config.yaml
num_hidden_layers: 8
hidden_size: 256
num_attention_heads: 8
num_key_value_heads: 4
head_dim: 32
intermediate_size: 1024
vocab_size: 2185
hidden_act: "tanh_gelu"
norm: "layernorm"
norm_place: "pre"
norm_eps: 1e-05
positions: "rope"
rope_theta: 10000.0
rope_fraction: 0.5
qk_norm: false
attn_scale: 0.177
bias: "none"
tie_word_embeddings: false
parallel_block: true
init: "normal"
init_std_qkv: 0.0356
init_std_o: 0.0442
init_std_up: 0.051
init_std_down: 0.051
optimizer: "muon_hyperball"
learning_rate: 0.00347
beta1: 0.95
weight_decay: 0.0
lr_head: 0.00456
warmup_steps: 200
schedule: "wsd"
decay_fraction: 1.0
decay_shape: "linear"
final_lr_fraction: 0.1
batch_tokens: [8192, 16384, 32768]
max_seq_len: 256
doc_mask: true
train_tokens: 118900000
max_steps: 7215
dataset: "wikipedia_en"
Each number is 128 + 24 x the weight over its row's rms, rounded and kept within 0 to 255. Layers, rows and columns count from 0. The size above them is the row's rms in percent of the matrix's.

# layer 2 MLP up, 1024x256, rms 0.0511, rows 758-770, columns 0-127
size [120 111 105 108 109  67 102  93 112  84  99  98 118]
[[ 57 131 138 125 171 111  81 118 117 129  90 101 139 128 128 119 157 163  93 130  99 135 136 129 122 149 147 118 110 147 135  81 139 139  96 130 145 154 167 157 140 144 155 166 130 120 103 121 106 114 137 135 167  88 118 136 117 128 139 142 141 112 108 154 112  83 140 125 190 143  99 173 101 146 153 100  90 128 149 128 126 126 123 113 173 120 121 134 137  90 136 100 135 151  75 183 141  96 140 100 139 112 151 109 131 145 118 169 129 105 156 148 137 108 124 146 145 127 113 128 110 126 153 106  96 125 125 131]
 [107 181 103 149 130 117 134 114 179 146 138 145 146  94 128 108 146 136 146 129 131 149 112 143 152 140 118  90 144 155 101  92  91 129 126 130 113 151 163 130 141 139 128 125 133 136 153  76 110 126 146 131 138 143 141  77 136 137 107  96 104 120 148 157 133 117 113 150 148 153 129 100 135 196 128 122 125 126 130 175 119 121 140 131 106 140 160 106 118 133 148 140 108 145 139 147  86  96 135  95 134 149 108 126  98 102 112 133  96 149 106 147 140 120  91 103 126 108 111 132 108 167 152 111 122 192 138 112]
 [156 121 118 122 177 126 114 124 136 136 147  78 110 183  98 141 112 154  81 160 128 150 164 101 114 108 120 141  90 130 124 120 120 147 154 119 150 166 127 108 149 124 147 125 141 122 163  90 152  83 138 142  86  95 122 129 103  92 181 140 154 104 154 138 101 113 107 141 161 127 162 120 150 131 144 129 161 159 122 145 144 110 149  81 147 155 150 161 142 129 145  98 134 115  63 178 102 144 127 142 142 164 122 117 156  90 116 148 146 152 138 148 118 142 120 133 114 117  85 120 106 123 110 126 101 105 161 117]
 [133 125 127 159 127 150 141 148 103 134 122 169 121 111 149 121 153 181 172 129 151 130 112 134 115 105 112 136  80  87 122 105 130  98 186 116 162 160 143 108 145 166 105  89 110 151 126 144 175 149 147  95 101  95  95 146 118 130 115 117 154 123 137 103 109 170 122 155 119 145  72 156 119  80 119 149  97 110 149 127  90 138 106 101 120 120 130 147  91 118 127 138 108 106 133  91 154 143 103 119 132 162 132 193 129 144  96 109 102 157  84 147 112 156 128 146 136 140 107 102 130 138 147 106  99 127 132 111]
 [172 126 122 129  77 145 113 111 178 131 146 124 133 108 109 116 145 114 110 106 144 125 138  98 145 190 106 135 137 159 126 155 132 141 106  97 145 151 118 102  90 121 140 121 148 140 113 128 165 116 117 172  91 118 115 147 142 117 119 116  74 100 150 141  99 161 118 186 110 133 140 113  99 156 131 143 131 130 162 124  88 134 187 171 111 106 168 126 119 106 139 127 140 149 136 123 140 117 121 132 142 129 116 108 122 144 128 132 133 112 152 122 103 133 103 111 149 199 102 150  70 110 128 137 163 116 142 128]
 [137 128 101 143 152 146 141 111 116 131 132  92 155  99 133 128 135 162 121 138  95 111 134 117 147 115 100 151 110 158 138 131 107 128 150 167  98 116 137 144 166 123 112 127 170 111 199 134 148  84  81 121 156 141 126 129 109 148 169 107 142 146 128 129 116  84 131 122  93 125  98 114 143 169 135 149 126 114  94 116  92 139 170  80 107 157 143 151 111 141 115 144 136 120 121 119 123 120 133 113 163 158 129 146 120 126 101  82 125 134 147 120 141  92 161 103 118 145 144 117 118 130 154 160 138 137 104 129]
 [122 150 150 119 139 147 134 138 115 101 110 151 151 149 144 117 113 147 132  84  96  97 105 103 109 112  95 101 107 118 152 135 167 137 133  88 121 134 136  81 175 141 133 149  99  92 150 141 131 147 125 159 150 124 123 140 116 139 117 159 125 143 129 125 116 126 104 144 143 118 149 148 159 118 143 118 179 118 108 117 106 169 118 134 111 118 132 159 127 148 148 109  83 115  94 143 139 110 136 148 141  76  75 150 132 110 137 138  88 130 128 148 171 109 165  75 108 113 140 153 173  98 118 161  99  95 103 174]
 [153  90 130 116 149 124 140 170 157 147 142 113  88 121 173 135 151 109 119 121 100 125  88 111 126 122  87 151 130 157 181 126 118 145 145 123 150 104 106 121 130 121 127 151 121 139 129 125 128 106 116  82 114 149 129 139 123 137  97 137 123  81 105 124 165 129 158 147 143 161 133 139 113 101 185 146 124 149 134  95 142  78 167  93 105 134 157 125 127  97 138 158 129 139  98 135 171 147  87 128 161  87 177 108 174 107 142 112 138 128 109 122 134 145 147 148 124 119  95 109 121  92 136 111 151 139 110 109]
 [110 131 114 137 115 134 120 136 170 119 135 116 118 166 156 120 151 137 122  92 140 139 135  93 127 139 104  80 124 116  98 135 102 128 161 112 132 100  97 147 139 127 120 110 162 119 103 102 154 120 119 160 145 152 134 136 134 167 115 101 148 121 122  83 121  99 140 137 146 111  87  98 125 140  96 123 102 131 128 124 123 122 184  89 113 155 122 122 151 115 150 144  97 153  82 158 140 174 117 121 142 127 145 159 115 136 143  83 191 157 118 161 106 104 113 123 128  85 129 125 141 109 144 156 137 109 150 112]
 [165 122 141 117 148 117 106 141  96 125 135 111 131 143  98 133 116 189 134 150 110 105 194 149 141 171 109 102 147 149 104 138 134 117 125  91  97  80 135 144 108 131 110 149 121 124 143 128  83 150 132 129 112 144 163 132 141 163 131 130 114 145 156 135 146 104 144 129 101  87 144 119 117 205 126 100 141 148 133 143 145 144 132  86 145 128 139 121 164 123 108  86 147 111 123  85 108 155 134 141 128 144  91 115 133 134 110 104 114 142 136 129  80 159 152  78  97 132 165  95 142 128 103 125 156 144 136 143]
 [121 136 118 111 112 134 136 115  98 179 177 155 158 145 111 121 124 135  77 108 101 125 156  80 135  89 153  85  88 110 109 121 136 158 146 115  96 134 126 132 110 136  85 131 103 131  93  95 126 127 119 119 122 111 125 176 115 147 119 125 140 119 114 139 102  54 174 135 137 140 124 158 153 126 137  69 131 149 143 156 158 125  98 144 127 110 138 139 107 118 132 137 168 137  98 126 119 168 126 139 184  95 148 162 159 128 142 173 167 116 126 135 148 161 140 156 159 130 150 120 128 160 131 112 166 134 156 131]
 [138  91 152 141 112 104 135 119 156 125  96 161 113 159 151 154 118 100 156 161 130 175 175 165 131  81 113  95 118 111  93 132 122 128  76 133 100 132 103 128 149 111 132 103 150 139 147 109 110 115 126 120 176 135 168 154 150 143 141 156 121 105 100 101 138  48 112 123 181 140 141 159 113  53 159 176 136 115 127 124 110 148 131 107 113 114 116 150 144 138 133  92 119 115 116 120 116 127 161 120 122 129 119 120 134 152 114 141 118  87  96 147 169 127 144 162 150 106 111 137  94 106  95  85 135 150 127 191]
 [121  90 101 132 112  98 135  88 161 105 173 120 165 134 153 139 160 139 168 112 131 130 114 163 148  98 158 118 126  94 152 134 102 119 122 107 150 157 159 136 141 100 123 162 150 134 112 132 130 132 140 179 143 125 142 147 192 112  95 128 113 166 133  78 115 132 169 171 148 109 119 135 162 135 137 130 129  96 123 134 120 102 112 115 158  96 128 119 168 139  73 148 114 118 129 151 107 145 183 167 164 122 110 149  94 156 104  95  80 145 105 150 100 141 163 156 132 138 163 107 179 112 121 141 114 165 134 121]]
# layer 2 MLP down (transposed), 1024x256, rms 0.0511, rows 758-769, columns 0-127
size [107 107 113 107 110  78  99  98 111  91 100  96]
[[180 131 102 122 106 147 197 142 124 112 140 176 110 149 126 158  90 104 146 110 163 134 146 140 144 117 109 146 133 108 157 195 106 120 144 135 110 115 106  97 101 105 123 100 129 152 164 126 159 135 118 140 106 164 130 111 148 133 100  94 132 135 142 108 161 171 104 133  64 104 131  97 147  81 109 164 147 131  93 118 135 129 126 143  90 143 142 127 110 143 106 154 135 103 163 114 129 135 107 147 121 156 126 143 140  96 150  88 112 184 115 100 145 106 131 114 120 119 141 137 144 138 120 137 140 120 156 111]
 [142  80 149 119 117 149 128 116  76 102 128  96 137 160 113 138 111 134 118 117 145 140 149 121 110 126 137 148 113 113 171 188 173 114 142 133 134 136 108 123 107 125 146 126 115  94  99 199 142 104 109 124 103 118 127 174 104 134 121 161 139 170 104 101 113 125 139  98 111  90 104 159 133  87 115 139 129 125 146  91 129 125 109 122 153 121 114 173 120 118 122 135 144 113 118  99 168 157 140 138 127 106 155 109 157 156 143 145 172 136 127  98 133 135 151 133 131 157 166 121 160 112 126 170 144  65 129 174]
 [117 120 136 176 118 118 129 137 121 118 107 155 107 109 170 115 156  84 152 129 135 101  85 149 164 185 129  97 153 107 125 131 109 102  72 140  96 119 137 161 115 142 138 134 129 142 117 142 109 151  95 128 163 141 144 130 141 138 104 119 109 107  96 126 157 129 153 115 117 144  97 142 125 133 121 150 107 116 136 127 122 118 109 179 112 122 122  89 105 112  90 164 142 145 212 130 153 123 120 107 105  94 125 110  87 225 129 116 111  96 115 151 145 108 120 131 126 189 150 126 108 114 121 135 117 119 126 134]
 [123 109 123  91 146 118 134 110 154 117 137  79 146 122 111 122 125  91 107 125  92 144 109 155 101 167 157 122 153 156 135 155 130 154 105 124 107 111 129 140 134  85 174 195 132 103 128 121 113  98  73 195 124 152 142 120 136 124 146 117 116 122 108 124 135 113 115 144 123 134 168  91 127 158 145 152 148 142 153 142 169 108 173 143 150 122 138 125 173 128  90 112 141 131 114 157 111 129 165 120 110 111 115  78 141 114 132 134 156  96 170  79 159  93 125 115 120 122 140 154 155 116 121 139 136 113 113 164]
 [110 117 128 146 169 140 133 162  93 155 138 121 108 171 136 144  94 132 123 165 134 144 117 115 115  78 126  81  96 119 112 105 117 119 138 152 109 137 137 188 145 137 137 131 130 141 148  92  97 128 145  98 162 164 154 112 104 118 119 161 169 146 109 107 152 100 138  89 136 125 131 138 144 150 129 105 128 142 104 138 159 118  31 104 133 138 122 138 138 160 120 149 122 108 145 114 134 157 133 105 134 131 120 164 110 130 116 116 113 173  87 152 153 129 134 137 100  92 146  93 172 147 167 135  97 141 126 142]
 [158 154  92 141 144 125 101  98  96 118 167 128 146 132  78 125  95  99 141  70  86 113 117  40  95  87  99 137 142 104 138 135 131 148 122 139 179 128 111 145 124 155 149 109 129 146 156  96 144 135 122 126 105  98 140 167  57 120 111 123 179 127 130 131 150 113 127 151 155 111 135 130 127 125 135  91 128 120 146 159 158 111 123 125 164 179 115 113 115  89 113 135 122 135 150 123  94 169 120  86 186 148 145 103 148 119 108 112 123 157 121 114 115 146 136 163 181 130 106 142 107 105 153 145 132 147 139 136]
 [134 142 100 138 130 130 113 117 125 138 155 124  90 104 104 137 141 105 109 162 146 154 153 141 130 125 157 156 152 144 112 127  86 116 124 132 110 140 151 159  74 132 145  93 132 154 113 106 135 107 126  99 120 149 124 138 130 119 143 115 142 117 117 128 136 132 128 135 129 131 103  99  99 120 132 142 115 101 143 160 148 109 144 113 143 129 140 101 150 118 103 136 161 136 164 151 120 153 125 111 106 169 156 114 127 140 115 135 152 134 122 100  68 128  87 187 148 132 137  92  87 155 165 111 167 154 140  83]
 [127 154 133 130 124 151 123  93  94 132 128 144 154 138  69 130 112 171 143 110 120 135 163 138 134 104 166 106 124  97  63 148 121 101 139 126 114 144 144 141 155 168 156  85 157 106 119 162 139 141 145 159 131 100 152 103 138 134 113 112 142 152 143 128 103 129  89 129 106  96 150 130 116 138  78 133 138  97 111 145 114 135 125 160 133 164 106 132 106 148 124  91 124 141 182 108  69 118 148 116 122 168  85 135  73 152 154 132 116  86 154 140 137 103 128 132 155 133 140 168 123 150 133 142  78 105 144 145]
 [145 144 130 128 139 116 146 116  97 140 134 141 134 112 103 156  95 126 128 148 113 106 127 148 147 113 141 163 128 144 170 129 137 130 101 129 120 177 122 125 125 151 129 139 114 131 178 148 108 125 147  88 127 124 147  90 123 113 123 170 121 140 127 203 156 141 124 116  94 135 150 147 111 102 171 145 129 119 130 112 134 109  52 142 142 100 133 101 107 110 125 125 138  98 167 106 126  98 149 138 101 134 124 122 153 120  95 162  88  99 140 101 162 160 152 109 101 186 118 130 114 125 125 111 154 144  86 124]
 [103 118 146 109  94 115 144  79 138 108 124 165 173 126 133  90 118 100  98 102 179 151  90 145 131 115 151 148 132 112 173 121 146 155 106 117 142 150 112 142  90 157 127  73 166 132 116 116 134 128  97 102 178  89  86 128 108 127 133 109 104 114 128 156 107 139 136 134 118 181 131 146 126  78 155 145 152  87 120 151 100 119 114 163  91 112 146 109 125 110 141 154  93 152 120 166 177  84 156 112 107 126 138 153 132 128 192 117 159 141 134 138 191 109 126 107 132 108  64 152 117 107 132 108 165 151 118 142]
 [151 131 141 151 147 116  96 138 166  68 101 102 147 109 104 151 152 108 135 145 156 142 131 141 123 157  85 179 174 158 164 145 149  93 104 139 148 107 124 116 179 134 172 112 138 125 152 119 149 126 143 158 157 184 102  55 125 120 152 140 104 109 131 119 129 192 102 157 117 121 138 102 103 125 147 139 145 107 125  83 116 129 171 147 110 137 102 102 178 113 131 146 136 118 153 132 117  82 138 107  87 135 110 104  96 114 115 124 112 136 145 123 111 106 123  98 100 144 114 142 125 103 112 138 101 131 120 164]
 [127 151  85 118 165 163 140 133  98 130 155 106 146 103 130 137 120 132 111  98 128 107  95 101 149 196 140 140 148 147 148 142 142 146 174 115 131 145 141 149  97 150 150 134 109 115 114 137 160 162 130 113  69 111 100 137  73 116 111 142 126 141 160 149 139 182 144 141  99 134 119 106 145 184 119 106 114 137 121 129 139  66 127 148 140 136 149 135 115 125 139 166 142 139 153 164 155 162 105 149 131 136 123 123 129 122 129 122 165 195 138 101  78 115 123 130 128 130 169 115 142 145 151 132  92 130 121  73]]